From a checkpoint of a small transformer trained on Wikipedia: learned positions.
Each number is 128 + 24 x the weight over its row's rms, rounded and kept within 0 to 255. Layers, rows and columns count from 0. The size above them is the row's rms in percent of the matrix's.

# layer 9 MLP up, 512x256, rms 0.197, rows 109-213, columns 0-63
size [ 94 101  93 106  96  98 115  95 108  83  92 103 101 102  97  90 105  92  99  94  91 103  96 102  87 101  92 103 102  92  97  98  91  91 105 100 101  91 103  97  96  97  92 108  98 128  83 112 103  90 107 111 104  91 102 109  97  88 105  96  92  97 111  91  96 114  93  98 101  96  98  95  98 107  94 101  97 112  96  91 110 112 103 102 103 104 105  97  97 104  98  88 110  97  98 108  97  96  97  90 106  98  93  97 103]
[[104  84 153 124 146  89 131 106 124 129  49 130 171 126 110 102 120 164 128 118 110 134 146 138 161 134 174 133 105 102 129 117 135 155 131 104 127 120 178 127 142 105 130 165 136 139 108 147 151 118 152 130 154 154 161 109 155 134 158 145 104 154  88 100]
 [127 103 123 116 145 157 154 144 113 132 122  87 120 125 131 114 128 158  93 144 132 129 104 143 141 127 121  67 163 107 125 155  84 119 124 108  98 110 114 123 138 107 131 107 131 136 145 120 137 135 163 129 132  90 171 121 143 163 147 100 114 158 114 126]
 [117 121 124 150 147  87 164 158 117 123 130 103 116 152 106 103  97 107 127 109 149 123  73 130 155 114 128 181 145 135 135  88 149  98  58 117  85 120 127 104 152  87 139 145 136 133 124  93 113 118 141  82 120 106 112 143  94 110  94 160 140 133 126 128]
 [106 114 125 176 169 108 120 151 151 106 123 131 128 146 162  85 117 139 167 130 117  85 103 128 139  84 163 124 137 150 103 121 129  94 120 121 106 120 103 125 101 130 132 144 105 117 105 125 169 119 158 125 134 107 158 111 152 102 104 124 111 138  69  94]
 [155 141 126 158 139 135  32  96 128 126 172 119 136 126 158 100 119 191 153 176 127 110 155 143  93 183 132 158 159 127 179 100 122 163 122 150 138 128 117 121 111 148 175 145 117 101 109 151 131 113  95 129  89 124 166 115 110 141  76 126  90 130 158 158]
 [150 109 167 126 154  90 126 108 137 117 127 145 146 135 125 120 153 110 100 122 167 103  95 140 110  65 139 116 133 161 116 145 112 144 119 177 116  92 138 152 125 149 133 125 164 111 106 147 154 133  85 124 144 107 110 145 148 180 121 157  74 142 109  98]
 [121 111 139 126 132 151 130 167  98 146 131 114 120 176 112 143 146 142 130 157 106 108 135 102 131 172 105 125 155 169 114 116 135 147 103 140 146 138 110 146 129 100 130 155 137 109 153 127 113 143 162 105 159 130 132 153 132 148  99 108  61 142 124 116]
 [130 138 167 120 143 120  69 112 119  99 109 113 173 144  97 120 134 144 131 143  96 131 112 109 102  97 142 153  79 154  68 145 156 151 162  96 130 130 103 137 110  97 133 146  80 140 137 111 123 120 154 110 150 143 166 111 125  95 112 103  86 167 140  88]
 [151 155 131 110 143 114 144 101  93 148 133  95 116 146 127 142 150 100 144 158 154  70 100 146 110 122 114 125 147 135 144 129 126 146 156 103 114 124 137 147 155 114 130 116 118  99 115 110 145 127 129 140 121 151 155 165 161 124  95 112 128 134  87  94]
 [150 157 126 122 124 137 124 157 116 116 123 111 149 137  96 147 128 130 138 146 103  98 166 135 124 125 150 103 122  99 120 158 151 155 133 109 115 145  96  76 178 109 135 182 134 117 118 127 158 142 109 127 150 129 102 160  92 145 146 143 149 163 118 132]
 [129 132 120 146 163 109 166 120 148 122 103 140 175 144 144 130 149 115 165 151 106 124 112  93 109 113 115 152 140 140  97  96 129 129 133  92 159 168 185 106 158 160 149 142 101  64 110 103 137 167 108 140  97  58 148 131 111 134 124  97 101 140 103 182]
 [155 159 161 147 132 130 127 120 148 154 110 136 142 141  73 106 172 125 126 147 162 144 165 150 157 131 126 145 132 150 111 120 130 123 155 125 134 153 125 109 144 145 151 134 156 137 174  74 125  56 155 136 114  88 170 148  98 105 139 128 139 159 127 145]
 [125 106 156 166 134 155 148 128 125 139 130 151 127 172 167 143 133  90 124 144 149 135  94 183  88 121 112 120 141 115 155  90 145 118 112 163 130 145 130  99 137 123 135 132 144 129 137 141 126 137 123 160 126 119 130 141  79 171 108 147 115 129 161  98]
 [105 133 139 120 127  99 134 171 120 147 168 119 174 166 112 143 156 103 118 131 112 140 115  77 161 117 129 102 133 135 163 117 102 146 161 143  97 100 138  99  85 123 120 143 121 140 116 121 155 129 112 137 163 169 114 123  84 102 160  56 141 147 105 141]
 [119 103 141 116 112 111 127 125 108 110 144 103 112 134  79 141 111 109 100 136  90 112 119 149 115 140  97 166 171 122 144  91 107 119 105 113  98 152 132 144 146 146 149 153 102 106 138 101 154 150 151 176  88 123 127 125 115 143 122 121 151 111 146  93]
 [128 114 167 120 128 110 141 130 104 158 111 146 143  67 111 115  94 140 139 110 133 162  99 132 109 147  99 158 107 134 112 113 118 142 132  89 125 114 162  95 129 136  79 148 144 170  91  76 184 156 156 130 142 153  87 159 152 146 109 123 137 171 106 107]
 [120 116 136 133 175 172 107 154 147 117 121 138 128 137 117 121 159 132 124 142 139 156 127 128 108 135 124 140 148 120 113 154 156 119 114 103  69 163 152 124 133  84 139 137  89  97 169 169 119 149 122 139 110  94 150 133 140 126 169 117 116  95 117 166]
 [164 149 150 105 146 119  87 116 151 168 108 112 141 166 102 129 173 152 155 120 123 148 152 101 120 118 129 126 107 127 104 123 144 164 124 117 159 128 137 132 159 105 139 135 118 145 170 108 174 146 134 105 127  99 162 155 168 124 115 136 122 118 121 159]
 [165 112 133 160  96 123 148 131 138  85 118  91 155 121  84 146 123 153 156 147 130 166 115 130 143  96  85 126 137 154 120 143 140  94 193 104 142 133 140 137 144 169  90 131 113 131 118 134 153  72 145 120 121 133 128 134 133 114 140 113 123 121 125 138]
 [134 149 111 111 125 146 101 101 165 139  98 114 118 157  92 115  89 129 114 136 157  88 160 131 149 149 100 106 128 122 123 165  76 156 108 123 144 120 131 149 119 106 192 151 158 130 107 137 124 139 139 144 148  79 114 102 135 127 146 126 140 126 106  73]
 [ 95 140 135 165 127 161  92 116 139 136 124 195 124 119 115 118 117 115 130 112  86 119 124 124 124 119 142 166 132 150 119 123 148 108 149 152 114 120 137 149 125 103 143 151 132 135 117 111 139 129 158 141 103 117 165 120  94 157 130 100 106 133 122 138]
 [128 121 126  92 126 107 114 144 139 150 116  91 109 132  88 131 158 133 127 159 125 162 131 116 124 111 118 135 182  99 124 114 171 130 200 152 130 158 112 143 132 122 126 107 145 101 178 107 161 190 128 101 143 130 130 130 143  74 133 128 127 129 147 117]
 [122 143 159 108 158 105  82  73 157 161 126 102 192 137  89 171 126 158 145 153  95 103 119  88 189 107 118 104 131 131 133 148 128 112 133  92 135 147 151 152 133  95 117 125 124 112  80 139 131 155 128 114 134 107 172  73 139 153  75 115  75 102 109 132]
 [185 184 162 129 117 100 172 159 134 178 107  86 142 104 113 123 181 108 154  92 150 167 150  84 165 131 121 111 134 144 130 128 110 119 121 154 122 157 125 123 149  68 150 106 114 137 163 136 141 135  96 103 138 127 122 120  95 156 117 165 115 141 132 155]
 [137  89  96 168 120  95 130 122 121 140 129 140 144  89 148  82 143 118 102 128 127  98 125 100  82  94 113 107 155 126  90 105 124  63 126  80 130 145 108 133 123 155 125 109 111 123 162 132 122  93 122 123 116 124 157 130 127 134 119 147 156 109 142 136]
 [ 93 104 116 114 135 154 124 177 104 105 163 145 122 126 109 163 141 174 156 121 130 140  96  82 114 107 100 169 142 117 134 146 181  94 126 123 102 129 121 134 121 104 119 112 118 152 140 102 131  99 116 139 124 136 135 108 126 147 153 150  96 104 107 149]
 [125 157  99 134 108 124  98 100  95  82 138 149 116 116 119 104 139 120 125 145 100 102 123 108 120 155 129 113 130  95 175  53 108 103 158 105 116 146 159 119 115 119 131 143 156 144 116 139 116 125 143 155 118 108 160 142 150  71 103 120  90 119 132 107]
 [149 131 116 128 131 158  96 138 163 154  92 103 131 136 114 140 159 132 137 137 128 134 128 127 127 127 110 147 138 151 120  87 176 150 136 118 144 142 114 120 139  73 155 101 106 121 143 115 138 182 133 130 116 141 151  83 133  73 123 107 138 116 160  93]
 [145 129 101  75 121 133 134  84 147 123 167 144 156 127 168 119 163 139 126 147 139 170 110 149 122 130 102 128 146 113 108 151 115 113 149 134 114  99 119 123 137 132 173 168 175 177 146 106  97 137 116 180 140  82 182 140 106 140 163 142  94 128 117 125]
 [148 134 146 154 147 103 135 168 119 117 107 159 149 142 147 149 132  96 127 139 131 126 175 173 126 102 105 137 143 173  81 139  71 180 148 127 112 141 121 160 106 172 118 115 145 184 144  89 138 114  88 131 140 138 128 106 143 144 117 111 117 140 146 146]
 [126  95 113 113 145  90 150 132 125 131  96 104 156 155 142 153 190 157 136 120 101 140 138 109 107 130  90 151 147 132 165  77 137 122 131 135 131 154 141 131 102 135  90 106 131 135 112 108  97 157 177 101  83 124 150  82 119 141 150 138 138 108 143 104]
 [145 157 146 112 146 149  88 108  96 127 128 140  82 119 140 122  85 179 136 104 140  95 131 148 160 125 153 107 138 172 133 114 108 114 132 127 136 149  82 113 176 138 104 104  88 161 142  86 154  99 113 129 126 105 127 168 167 100 188 117 110 172 134 118]
 [145  37 133 139 142 123 127 128 124 119 113 161  91 150 129 149 146 137 136 119 144 114 126 141 117  85 118 150 116 122 133 119 161 153 137 150 147 161 130 110 176 122 139 140 145 179 142 111 167 114 150  94 107 101 136 129 135  69 114 114 151 139 104 169]
 [119 136 143 117  88  89 136 145  78 142 108 161 155 182  95 109 163 126 164 150 140  82 120 117 113 149 133 145 150 101 126  91 124 101 142 153 109 106 125 132 151  96 128 121 150 102 104 121 128 120 165 143 136 155 100 144 134 140 108 145  97 126 170 126]
 [114 102 149 102 142 114 102 161 126 102 126 113 138 143 132 126 137 134 159 144 128 137 140 120 117 120  84 156 174 126 159 161 119 110 126 117  80 170  92 153 151 142 178 137 164 146 147 136 155 128 127  96 106 147 147 158 109  90  80  85  93 150 144 100]
 [120 168 140 113 151 135 149 142 109 124 127  82 127 124 141 144 123 108 116 133 116  70 163 111 113  68 137 100 147 138 156 118 121 138 154 135 127 146 113 157 108 119 112 145 102 117 124 116 106 125 162 137 131  94 192 162 129 127 135 110 105 139 139 133]
 [147 120 121 138 161 180  78 103 121 162 128 130 114 120 137 107 178 163 153 109  99 125  88 111  98  97 136  85 102 136 152 102 149 142 106 151  98  97 114 130 201 136 126 166 114 137 143 134 168 208 164  99 130 104 129 148 129 128 118 113 107 129 153 125]
 [153 166 145 135 145 138 125 127 108  96 126 121 101 146 152 136 105 154 158 154 118 135 144 118 164 109  87 157  95 169 144 114 120 110 134 112 116 109 148 122 138  94 168 104 153 106 157 115 137 109 202  66 100 136 137 144 120 129  99 189 130 137 102 166]
 [ 84 138 100 149 152 106 142 135 110  98 151 124 156 138 119 126  94 148 140 158 119  86 140 127 161 139 103 148 138 145 100 146 111 152 133 110 133 142 114 112 157  84 135  93 112 107 132 150 171 176 143 120 111 159 146 137 137 144 117  96 112 132 112 119]
 [ 83 152 153 203  86 144 113 137 154 102 124 141 143 145 140 149 116  96 187 158 121 129 122 159 100 118 155 114 127 128  97 126 110  75  99 117 154 127 170 122  80 141 109 125 131 144 161 102  96 158 185 138 128 125 170 135 101  88  92 147 130 190 130 126]
 [104 108 148 150 128 154 146 116 136 135 122 146 138 191 129  70 112 129 155  67 123 118 130 128 105 130 146 125 127 153 171 149 184 107  90 125 110 156 168 151 127 124 127 134 152 119 120 135 117  98 122 181 119 125 117 127  86 107  68 149 124 147 131 123]
 [100 130 134 141 130 120  99 115 106  98 122 196 130 120  94 131  95 131 113  92 117 138 151 125 111 101 107 121 120 152 165 134 165 183 110 165 121 157 104 167 102 139  79 126 123  70 133  58 133 149 147 147 125 158 113 155 126  93  99  83 110 152 121 118]
 [179 144 105 130 111 178  92 133 188 161 108 121 130 115 115 110 135 125 125 133 105 142 133 157 129 106 104 110  77 126 113 119 148 148 179  93 136  98 121 101 148 134 131 101 159 108  86 115 128 134 153 158  69 156 141 131 129  84 113  87 134 107 120 131]
 [129 108 133 195 112 130 126 144 120 170 124 100 123 102 136  87 134 117 137 107 148 134 174 146 121 136 119 108 139 118 109 146 119 170 153 102 102 136 152 115 137 129 105 115 106 185 130 113 111 139 166  79 170 155 153  90 130 110 154  75 134 121 188 145]
 [103 144 151 158 102 151 134  82 161 124 121 181 146  93 102 145  99 148 121 109 119 109  97 114 117 117 127 123 119 124  91 118 102 161 138  65 112 113 152 100 150 127 124 137 170 156 112 150 172 144 143 114 160  83 131 151 158  77 123 141 116 133 133 165]
 [120  82 122 116 116  90 138 146 153 140 123 152 125 110 134  75  96 134 137 162 135 135 123 131 127 130 109 143 130 138  81 101 111 132 123 102 157 145 151 130 138 161 116 140 131 124  94 138 121  90 145 155 141 152 135 103  80 111 143 119 103 105 139  88]
 [ 96 156 169 119 127 101 128  90 137 124 123 110 146 128 164 115 157 100 139 105 135 159 129 140 132 158 144 110 159 127 140 177 169 108 115 165 114 148 170 114 114 153  88 117 113 118 112 165 184 121 110 127 115 146 131 139  80 139 117 107 116 109 116 119]
 [111 101 126 131  95 123 144 109 119 153 175  92 154 134 141  89 140 152 117 116 116 128  93  99  99 128 121  68 140 108 150 160 119 120 120  78 104 155 116 142 136 146 140 110 132 142 147 147 103 123 100 111 107 111 153 113 149 128  95 170 107  99 117 141]
 [119 118 123 179  96 155 109 144 109  85 124 105 141 104 157 114 131 189 133  88  85 156 158 130 157 121 123 160 132 135 123 146 131 164 124  65 154 146 132 120 137 147 156 150 147 105 143  91 125 157 154  84 132 130 136 120 109 121 172 126 153 119  95 163]
 [116 140 141 125 104 101 117 115 133 132 139  95 139 150 123 110 155 146 117 212 125 163 136 135 160  99 138 133 131 175 133 150 123 113 137 128 123 123 123 116 153 125 146 108  97 103 147  98 185  95 145 124 143 153 128 137  94  93 165  97 100 120 132 116]
 [ 93  92 163 114 160 148 119 116 149  90 135 112  77 155 106 100 116 102 141  98 151 141 146  97 151 117 102 136 126 148 118 152  85 132 170 132 121 113 124 155 107 152 124 165 135 142 115  52 149 142  87 124 116 115 196 137 112  93 183 106 101 166 120 116]
 [105 115 119  92 161 146 143 154 127 122 179  86 106 105 129 132 153 145 117 125 168 120 141 149 109 127  95 136 129  95 129 106  96 121 127  97 111 144 169 184 149  81 103 131 130 110  93 120 123 114  81 171 123 118 131 111 162 115 111 121 101 108 132 162]
 [132 147 151 160 164 128  76 120 144 103  95 120 127 108  85 112 135 103 114  94 106 114 122 138 136 147 127  88 154 138 120 127 138 161 183 115 102 163 103 115 146  50 124 103 108  88 119 134 153 135 170  98  92 136  84 136 143 117 140 114 125 115  95 105]
 [121 115 113 132 139 116  97 148 109 115 161  82 109 131 135  93 130 101 127  75 100 116 129 158 181  80  93 126 158 136 110 146 147 124 135  88 136 161 113 138 116 103  79 107 164 138 146 132 131 143 115 107 173 133 134 142 125 134 150 129  91 138  95 102]
 [106 145 120 153 122 155 122 124 108  82 117 123  95  91 156 121 156 125 108 118 151  98 133 127 103 109 140 107 118 136 126 130 123 149 141 134 133  81 149 119 148 152 152 152 137  86 131 129 150 121 138 170 117 142 135 161  98 121 119 109 125 150 148 133]
 [125  92 144 164 136 117 113 154 150 107 123 155 143 131 149 171 129  66 163 116 167 164 140 143 126 140 117 149 140 142 100 116 130 103 130 137 131 104 116 160 130 126 144 100 192 116 130 101 143 124 159 115 120 109 136 106 163 140 155 153  73 163  90 128]
 [129 148 141 132 114 137  92 188 122 172  98 128 148 127 142 126 170 111 146 185 129 145 153 123 133 135 133 145 121 147 150 121 108 157 118 125 117 134 146 135 107  89 147 116 177 174 132 110 176 144 144  97 120 146 137 165 132 114 135 111 107 140 154 148]
 [151 133 173 139 125 100 117 110 160 149 108 151 169 120 111  79 145 136 153 141 105 126 133 149 105 130 116 177 136 130 133 122 123 170 101 117 108 118 133 104 110 128 160  91 104 145 142 134 132 102 117 128 104 137 173 113 172  86 153 105 132 115 118 127]
 [ 91 115 124 176 137 177 116 139 134  84 141 152 163 111 120  91 193 115 120 126 156 129 144 147 133 169 114 134 154 160  81 117 152 165 142 133 115 119 100  93 104 137 131 150 160 110 125 152 143 154 136 122 102 101 134  98 160 159 141 146 137 108 118 124]
 [124  97 164 123 122 119 120 140 113 130  96 146 164 137  91 108 159  96 111 157 142 150 143  98 151 148 148 137 133 126 147 145 127 101 172 125 138 150 130 128 137  67 174 138 127 148 118 130 176 149 143  75  91 133 118 125 111 131  98 132 125 189 153 110]
 [150 164  92 154 159  85 133 161 122 157 119 130 115 137 122 103 127 115 159 115 155 128 111 119 146 107 133 113 132 124 125 144 123 203  95 152 116 128 161  98 115 132 170 119 121 106 108 108 160 195 159 120 153 116 148 121 131 131 141 130 106 123 117 133]
 [135 118 120 124 116 127 118 128 121 113  90 116  99 148 111 116 139 124 120 133 127 133 189 136 127 121 138 158 163 134 100  97 118 132 141 139 103  87 144  75  96  96 150 153 121 133 153 104 133 138 132 163 102 152 129 137 129 111 149 146 122 143 124 123]
 [117 108 151  81 136 114 126 150 165 125 138  89 145 110 148 105 127 128 143 118 180 148 140 163 131 135 153 128 134 167 149 115 139 114  82 166 118  98  99 115  92 155 119 129 147 140 150 165 155 125 139 144 165 169 129  96 115 129 130 135 109 115 127 160]
 [138 153  82 105  96 126 114 113 110 120 118 120 107  83 159 155 143 167 115 126 119 141 100 132 106 147  98 139 149 189 133 158 159 139 104  97 117  92 148 142 157 151 142 148 155 164  92 109 141 153 135 126 135 147 115 109 115  95 146  61 145 166 169 121]
 [129 174 105 105 131 162 110  86 136  94 158 121 109 105 108 143 142 109 128 175  81  90 118 127 124 140 112 120 100 174 112 114  98 106  76 131 126 147 119 106 142 171 131 159 161 134 149 187 152 123 126 135 128 145 118 135 105 118 148 154 138 143 146 117]
 [151 120 104 132  90 185 151  86 158 138 130  94 159 111 130 154 111 164 157 147 161 119 136 150 117 203 105 120 114 143 147 168 153  81 126 120 135 132 160 141 135 112 146 154 139  96 135 123 140 135 139 126 151 111 159 168 154 133  80 124  79 139 116 110]
 [109 142 116 146 121 137 125 149  66  79 127 124  95 150 105 122 146 111 134 124 135 139 168 120 133 123 112 104 163 154 103 147 147 130 127  75 158 108 155  70  93 134 132 105 139 129 128 105  97 124 162 157 145 180 129 100 133 145 103  90 129 154 132 124]
 [132 129 132 115 122 168 134 156 168 108 118 108 124  90 115  74 152 141 162 104 167  79 142 148 109 157 128 104 155 132 145 119 151 130 156 121 135 119 126 115 132 167 177 107 152 130 109 126 155  69 127 122 145 190 132 133  84 119 131  93 109 136 109 109]
 [157  89 134 150 153 180 124 137 186 159 159 163 136 103 154 141 154 181 118 113 132 135 160 106 127 119 141  99 126 156 121 156 166 129 154 145 126 117 152 155 163 148 126 118 131 144 132 122 137 171 147 111 130 125 129 166 108 131 105 110 117 140 129 105]
 [131  88 172 133 134 142 144 147 142 129 115 158 122 124  89 107 144 154 110 120 156 130 158 119 130 161 120 139 163 107 159 164 134 127 139 191  86 143 100 151 147 112 115 120 113 140 165  87 104 119 151 109 156  91 145 145  87 116 168 158 101 162 133 124]
 [180  97 102 135 127 147 152 130 160 159 149 110 120 107  93 101 138 111 139 122 110 133 131 130  80 115 107 135 108 138 108 133 126 119 151 157 121 118 116 140 152 138 148  98 136 128 123 114 124  97 148 149 104 143  95 108 150 101  98 129 102 141 138 163]
 [ 94 111 155 164 109 129 115  95 145 106  95 132 114 146 141 102 150 139 133 142 172 127  97  81 144 133 116 141 136  67  77 161 115 138 189 122 138 163  90 129 129 141 123 149 145 125 104 124 143 147 167 112 175  94 115  79 123 102 109 159 135 113 121 127]
 [137 118 151  71 116 103  73 116 169 110 142 140 123 154 162  80 136 165 127 104 129 105 123 104 162 115 136 141 141 158 134 129  93  64 146 104 138 139  95 123 113 126  87 173 102 141 157 134 133 158 143 108 176  87 139 149 141 121  87 110 134  81 134  90]
 [118 114 174 150 145 126 131 127 123 175 156 183 168 150 161  75 128 127 137 114 126 102 129 100 125 101  95 126  99 147 125 137 114 140 151 116 157  83 109 119 141 121 152  88 144 111 164  91 219 105 165 114 122 105 127 139 128 128  91 109 109 159 101 133]
 [116 166 131 113 158 133  87 119 102 128 103 140 137 163  80 151 134 140 131 117 122 101 101 105 147 142 130 117  99 162 120  87 124 156 159 137  78 121 122 138 148  97 120 137 105 134 129 105 154  72 161 157 118 118 141 154 135 122 130  98  76 157 125 119]
 [ 88 105 146 146 137 160  86 152 121 109  87  67 128 151 120 121 100 114 137 148 131 180 150 141 100  95  84 127 107 146 134 154 118 159 160 115 108 130 137 120  60 126 152 155 148 121 102 145 156  79 186  92 113 122 115 164 145 119 136 118 149  93 137 164]
 [ 77 106  73 112 136  97 109 107 112 138 115  84 111 163 119 111 156 125 124 143 136  74 125  98 113  94 121 160 157 162 133 101  95 121 129 136 128 119 119 127 172 129 116 119 157 123 176 150 140 130 137 150  81 132 165 164 115 140 140 183 134 146 164 141]
 [ 99  98 110 166 143 147 130 135 142 126 117 145  98 148 113 143 141 162 117 132 152 131 165 146 127 133 101 138 137 157 111 142 132 130 153 121 100 169 140 200 135 153 149 152 173 100 129 142 171 105 112 169 115 121 135 135 148 135  96 146  94 112 135 170]
 [110 159 134 141 116 126 100 158 158  84 132 105 125 113 139 106 122 161 127 147 135 137 151 101  91 118  98 142  99 189 128 165 138 131 133 110 160 113 118 146 137 133 114 155 144 144 122  94 123 117 135 109 101 144 176 123 161 152  98 136 149 130 131 161]
 [136 119 120 135 132 150 130 165  93 120 118 105 108 127 133 130 129 124  74 128 129 130 108 117 146 154 145 133 183 148 101  66 124 129 129  93 133  97 175 108 145 138 159 148 109 145 115 103 155 105 170 148 118 144 111 152 117 132 132 124  98 148 139 119]
 [125 115 130 115  80  95 114  95  96  92 132  98 127 173 111 147 139 140 118 105 136 155 168 137 160  98 141  99 135 135 133 119 178 119 143 111 103 148 151 147 169 120 147 139 137 115 137 105 163 152 149  94 140 130 110 141 118 127 158 135 128 121 135 140]
 [ 97  90 118 139 117 173 119 139 109  94 146 106 145 176  72  75 131 133 120 112 166 106 119 167 138 143 123 165 161  96 136 143 106 140 125 133 111 125 130 129 138 123 155 137 118 115  95 129 134 139 148 131 175 138 139 148 116 152 106 180 164 142 135 174]
 [144  50 130 131 126 120  74 133 113 128  92 154 127 131 120 165 123 111 134  79 111 146 108 121 133 103  89 129 144 109 112 122 125 138  90 155 117 122 100 119 113 108 104 127 183 152 105 136 161 105 113 152 101 139 159 109 130  94 100 143 158 126 134 140]
 [125 137 147 120 128 125 134 115 121 121  97 115 112 113 116  95 105 123 151 111 139 158 124 113 132 104  98 159 142 130 135 115  94 125 185 111 142  98 177 191 169 113 128 224 108 160 147 113 162  92 102 105 109  81 117 121 104 147 145 118 114 150 108 120]
 [131 111 110 138 149 132  99 164 154 108 133 128  86 141 200 124 143 118 131 133 153  93 128 106 120 166 148 143 127 134 112 131 113 112 145 107 129 138 160 140 126 102 100  94 116 140  88  89 115 167 153 148 146 144 112 124 121  95 139 166 144 169 136 145]
 [158 134 147 142 147 143  96 148 115 102 149 117 132  83  86 114 116 115 143 120 127 170  65 147  78 127 141 135 126 131 146 104 126 107 160 130 116 120 128 105 173 116 120 122 162 109 132 132 155 120 116  87 138 129 149 108 115 170 140 131 109 130 118 126]
 [129 107 124 139 111 159  82 180 101 102 154 146 162 119  87 155 156 111  94 113 143  82 161 167 121 133 125 156 150 137 132 138 104 108 132 118 144 127 172  81 125 123 156 119 118  89 101 106 145 135 153 122 115 116 182 154 175 147 156 145 133 111 130  89]
 [101 138 116 123 133 168  89 104 185 112 123  86 127 128 108 118 144 113 129 142 162  89 187 147 159 135 112 130 124 132 130 102 115  95 105 118 121 152 139 115 108 160 129 118 119 130 129 143 131 150 121 122 120  70 165 122 128 104 146 131 110 134 114 147]
 [160 121 134 144 112 145 108 114 121 124 137 100 159 173 168 146 125 138 128 140 146 100 191 141 134 129 123 139 153 165 153 147 131 149 157 139 109 148 117 171 118 114 147  97 114 172 167  97 155 142 129 145 125 139 147  87  96 113 136 147  94 128 153 156]
 [146 107 158 150 132 112 133 157 117  88  96 152 125 150 126 113 120  99 101 145 168  92 154  95 170 107 114 129 140 155 133 127 143 164 130 128 136 186 119 147 129 114 130 125 137 128 142 150 137 131 148 150 104 117 150 128 133 134 130 138  84 135 143 108]
 [114 148 134 160 151 124 105 134 125 121 143 158 104 157 129 128 137 130 113 164 148 138 129 119 137 147 140 103 126 157 135 105 112 143 147 117 142 116 122 155 108  99  85  80 124 148 114 136 130 158 133 148 133 130  95 159 151 134 162  91  99 161 126 120]
 [132 147 123 147 109 175 108 126 156 122  89 126 112 154 122  93  93 126 160 124 125 147 118 129 135  92 155 100 101 163  78  96  93 104 112 159 139 128 152 145 142 120 139 145 159  98 164 161 163 110 160 156 140 133 155  87 121 104 107 150  93 110 135 120]
 [198 138 168 148 157 118 112 138 105 148 145 158 139 113 106 163  86 111 133 138 122 125 118 138 119 124 123 104 140 144 166 140 112 155 158 117 174 183  99 150 131 114 154 187 128 147 133 113 186 120 156 184  98 120 103  70 164 105 103 116 140 152 119 145]
 [135 126 145 161 150  78  88 127 141  94 147 159 127 100  93 123 146 143 114 112 126 124 157 158 115 122 133  90  76 182 164 144 111  85 147 130 123 150 121 139 129  88 151  86 156 163 133 179 131 139 145 150 147 124 150 128 129 105 106  78 106 124 139 103]
 [134 152 134  74 107 130  84 135 136 156 148 172 124 161 105  87 128 173 104 170 142 138 160 117 121 108 140 140 150 154 158 118 157 106 163 187 143 136 163 159  98 119 158 125 127 116 149 163 108  91  96 110 136  88 133 164 153 143 145 132  76 100 135 177]
 [101  83 110 130 188 148 138 155  89 110 111 128 130 152 143 137 163 115 122 118 168 152 149 102 164 103 111  92 135  67 163 139 129 164 109 107 128 128 100 116 142 147 152 105 159 161 146 136 144 109 133 136 116 134 162 138 133 122 137 101 163 144 110 129]
 [ 78 132  86 120 146 152  93 217  96 123 141 164 104 133 160 118 168 144 170 106 142 160 143 126 100  94 106 138 163 121 134 110 129 142 105 142  94 154 125 140 121 126 132 133 147 122 109 171 139 124 139 107 144 114 145 125 142 137 138 143 103 143 117 124]
 [162 147 119 147 107  84 118 119 106 130 134  94 115 139 145 107 142 111 119  92 104 133 160 137 110  64 115 148 129 133 126 137  89 147 134 162 115 121 102 147 115 156 145 149 117 150 143 137 142 178 154 142 120 146  92 147  99 111 150 115 145 121 112 130]
 [143 143 126 130 165 163  98 102 109 106  97 128 115 132 131  83 121 157 140 123  81 148 121 109 101 113 101 130 126 132 141 146  66 118 144 124 121 108 136 112 139 100 145 129 148 154 192 129 159 122 162 131 164  91 132 141 116  99 160 118 116 143 151 121]
 [139 157 176 111 164 164  89 113 117 133  66 133 148 190 105 133 127 111 156 113 143 151 172 141 152 113 126 110 130 137 115 170 126  77 141 131 112 122 128 156 101 108 162 113  99 127 139 162 135 117 148 119 138 140 166 133  71 110 114  98 118 170 134 151]
 [145  96 126 150 126 127 166 131 102 145 117 135 157 115 129  91 119 133 150 107 140 107 116 126 132 112 139 160 103  78 127 110 115 155 118 107 109 158 155 139  98 154 178 160 121 145 128 142 112 116 158 178 141 110 144 138 154 159 120 115 124 121 133 143]
 [110 115 112 150 139 213 143 144 145  87 133 137 129 125 102 118 180  98 138 134 126 185 127 108  89 142 139 135 157 121 166 136 140 173 134 134 107 141 149  94 138 125  99 148 159  80 149 125 116 131 119  95 133 139 163 124  96 156 133 110 128 120 103 143]
 [ 76 128 138 106 119 124  98 151 108 134 131 126 137  98 114 101 111 130 130 139 105  62 159  79  99  89 142 131 112 106 134 152 127 118 109 119 164 122  96 155 157 156 155 134 137 157 146 155 167 157 178 145 120 120 133 141 149 137 113  69  76  92 122 160]
 [162 131 145 123  95 147 114 123 152 106  92 109  73 100 133  83 164 136 125 108 118 132 174 123 121 128 150 134 172 152 131 137 111 103 128 134 143 154 112 100 130 149 122 140 134 146 175 139 108 143 127 131  94 148 132  85 171 140 109  99 132 125  87 158]
 [125 151 175 129  67 120 119 125 125 132 104 114 155 104 153 138 173 138 142 138 112 120 132 129 138 129 118  63 159 113 101  92 137 162  92 174  85 140 196 157 169 135 143 127 124 102 111 120 122 133 137 104 113 162 142 170 132 128 144 174 147 142 153 148]]